Weights of a small GPT-style language model, trained from scratch on English Wikipedia: RMSNorm before each block.
Each number is 50 + 15 x the weight over its row's rms, rounded and kept within 0 to 99. Layers, rows and columns count from 0. The size before them is the row's rms in percent of the matrix's.

# down: layer 5 MLP down (transposed), 704x256, rms 0.264, rows 607-613, columns 192-255
# gate: layer 5 MLP gate, 704x256, rms 0.141, rows 608-614, columns 192-255
# up: layer 5 MLP up, 704x256, rms 0.142, rows 608-614, columns 192-255
down607 102:38 43 52 47 51 42 53 44 67 51 64 64 34 63 57 62 72 44 48 29 55 47 69 60 26 52 33 53 70 50 41 44 26 54 56 79 38 37 38 71 46 65 57 24 13 38 35 48 49 58 28 47 72 51 75 45 49 41 33 62 42 06 54 44
gate608 103:54 52 48 31 51 53 32 63 69 41 82 38 29 85 29 59 59 27 29 18 59 40 48 55 49 22 49 61 30 64 39 92 56 57 39 39 62 45 40 69 55 48 45 68 93 32 66 59 69 46 45 70 67 47 85 47 53 50 41 46 49 45 49 37
up608 096:64 63 53 56 49 45 48 72 57 40 67 37 43 72 16 57 60 49 63 27 64 48 69 53 44 29 56 64 35 47 47 37 59 52 79 54 29 58 53 72 58 55 49 67 63 29 84 82 56 60 83 28 44 34 72 33 61 42 47 73 47 43 85 57
down608 096:62 50 12 44 34 46 66 24 43 47 57 49 61 71 44 84 64 43 47 58 31 60 51 54 58 55 28 58 42 67 49 31 57 13 57 41 77 74 65 50 33 42 27 38 68 48 41 52 59 90 48 54 38 34 36 48 19 56 56 54 60 68 83 34
gate609 095:31 51 71 49 91 51 70 65 12 20 52 68 46 64 47 36 69 40 47 30 79 24 47 44 58 77 57 53 59 41 69 65 37 37 51 24 49 40 76 50 49 34 33 55 39 45 48 44 52 52 38 53 57 44 65 62 54 60 33 63 43 81 59 51
up609 104:62 37 35 52 37 56 49 73 56 21 33 55 59 44 66 56 64 40 31 59 45 43 61 39 40 71 57 65 22 75 83 54 65 60 53 28 68 55 59 65 24 50 40 42 72 53 35 57 59 36 52 56 62 82 51 45 28 43 62 44 38 50 50 62
down609 100:50 35 37 49 74 39 55 42 48 52 30 39 42 46 73 66 23 32 30 42 58 41 53 69 38 39 28 42 68 59 54 36 53 52 30 62 58 54 61 38 60 26 56 44 18 76 28 42 67 60 43 54 62 20 53 71 69 54 45 33 25 46 60 33
gate610 100:29 34 51 35 55 48 49 47 60 59 35 47 46 55 51 40 71 99 39 39 35 51 66 79 76 52 28 52 56 71 41 67 82 46 48 59 65 65 36 46 62 51 52 29 35 51 57 40 49 54 49 61 61 29 76 48 57 42 58 30 47 22 72 59
up610 096:44 39 34 47 62 37 68 34 18 25 60 91 53 72 56 55 64 63 34 48 32 45 52 25 54 57 67 51 25 70 55 39 58 52 67 42 63 39 36 39 83 45 53 72 37 63 56 57 37 72 42 29 33 64 48 78 59 42 59 28 45 30 36 68
down610 097:46 52 25 50 32 61 47 49 67 47 49 39 51 67 48 57 39 20 71 29 79 61 48 31 46 55 60 65 51 56 50 42 84 50 29 40 70 66 46 57 56 44 36 57 69 68 58 48 34 30 35 56 68 56 72 66 63 60 31 71 59 77 37 61
gate611 105:57 35 39 46 34 36 29 62 22 35 38 48 63 51 70 53 38 60 66 53 68 42 42 65 43 61 38 35 43 25 66 81 26 50 78 64 50 70 63 37 58 48 47 37 61 79 35 35 42 65 50 34 52 65 55 64 50 70 32 51 74 42 66 36
up611 099:62 34 48 62 90 68 38 43 56 20 44 55 50 53 32 22 89 62 44 71 55 59 76 48 40 57 37 44 62 50 19 54 39 32 51 74 74 39 33 50 56 49 65 64 32 59 30 54 45 47 51 37 22 82 63 51 87 66 44 45 57 59 50 45
down611 102:84 41 35 43 45 65 35 48 66 48 52 72 31 54 39 79 50 81 51 45 63 52 55 56 40 75 62 43 63 67 46 75 30 63 32 48 55 47 55 18 48 22 57 40 80 57 73 50 48 34 29 59 56 45 45 34 38 55 66 85 31 58 43 71
gate612 100:55 25 41 41 74 80 26 33 50 12 53 21 68 45 40 71 67 53 71 39 31 31 33 36 48 71 76 53 46 82 70 55 62 79 49 61 42 27 40 53 65 37 55 52 56 42 49 71 51 71 57 55 62 66 49 47 48 39 66 65 48 18 37 66
up612 103:61 43 27 36 38 66 49 64 50 61 36 37 41 80 45 77 36 58 79 47 73 55 41 76 60 63 42 59 36 32 74 40 60 51 52 44 47 34 54 40 67 35 65 82 39 50 40 60 71 61 60 25 30 57 57 39 47 38 28 29 62 36 62 60
down612 102:32 45 32 54 17 51 66 44 50 59 46 54 39 57 20 62 43 56 43 60 84 66 50 38 52 39 31 61 52 36 14 47 36 62 72 51 21 66 41 61 62 35 58 53 99 35 39 67 45 63 53 57 41 81 34 60 74 57 41 46 44 47 57 48
gate613 102:76 83 39 44 35 54 49 55 48 32 46 38 22 63 31 36 72 40 57 48 48 25 54 62 64 34 72 32 59 43 64 41 45 81 40 46 53 42 69 22 40 81 66 43 59 42 51 69 62 35 40 58 75 37 29 55 46 52 52 51 26 46 50 38
up613 116:49 51 38 57 35 45 25 34 57 77 42 70 58 56 55 33 37 73 52 52 38 68 51 38 63 54 67 35 51 39 46 21 70 68 54 33 60 67 40 39 79 62 56 59 30 45 62 63 50 32 44 56 05 82 45 54 33 37 66 79 60 50 64 57
down613 116:31 45 50 61 54 33 41 47 44 45 43 63 62 81 68 27 60 24 59 60 44 48 52 44 60 53 38 38 37 62 61 32 53 55 57 11 24 50 14 26 49 47 27 45 25 78 40 61 48 53 45 61 28 42 51 72 55 47 68 47 59 46 45 41
gate614 103:25 61 37 40 40 46 63 34 39 63 71 44 29 35 46 55 41 72 51 61 46 47 58 91 38 45 31 51 58 67 44 53 25 48 40 51 56 49 60 78 47 23 57 49 54 58 38 28 27 38 43 49 45 20 32 59 54 35 47 54 53 52 31 64
up614 104:51 37 19 42 43 50 48 28 55 52 62 35 45 43 58 58 70 68 51 42 29 39 61 66 64 31 45 30 87 54 45 53 50 43 46 51 80 62 55 40 43 84 78 42 57 18 38 45 48 34 51 53 42 27 50 54 55 41 66 54 43 47 52 49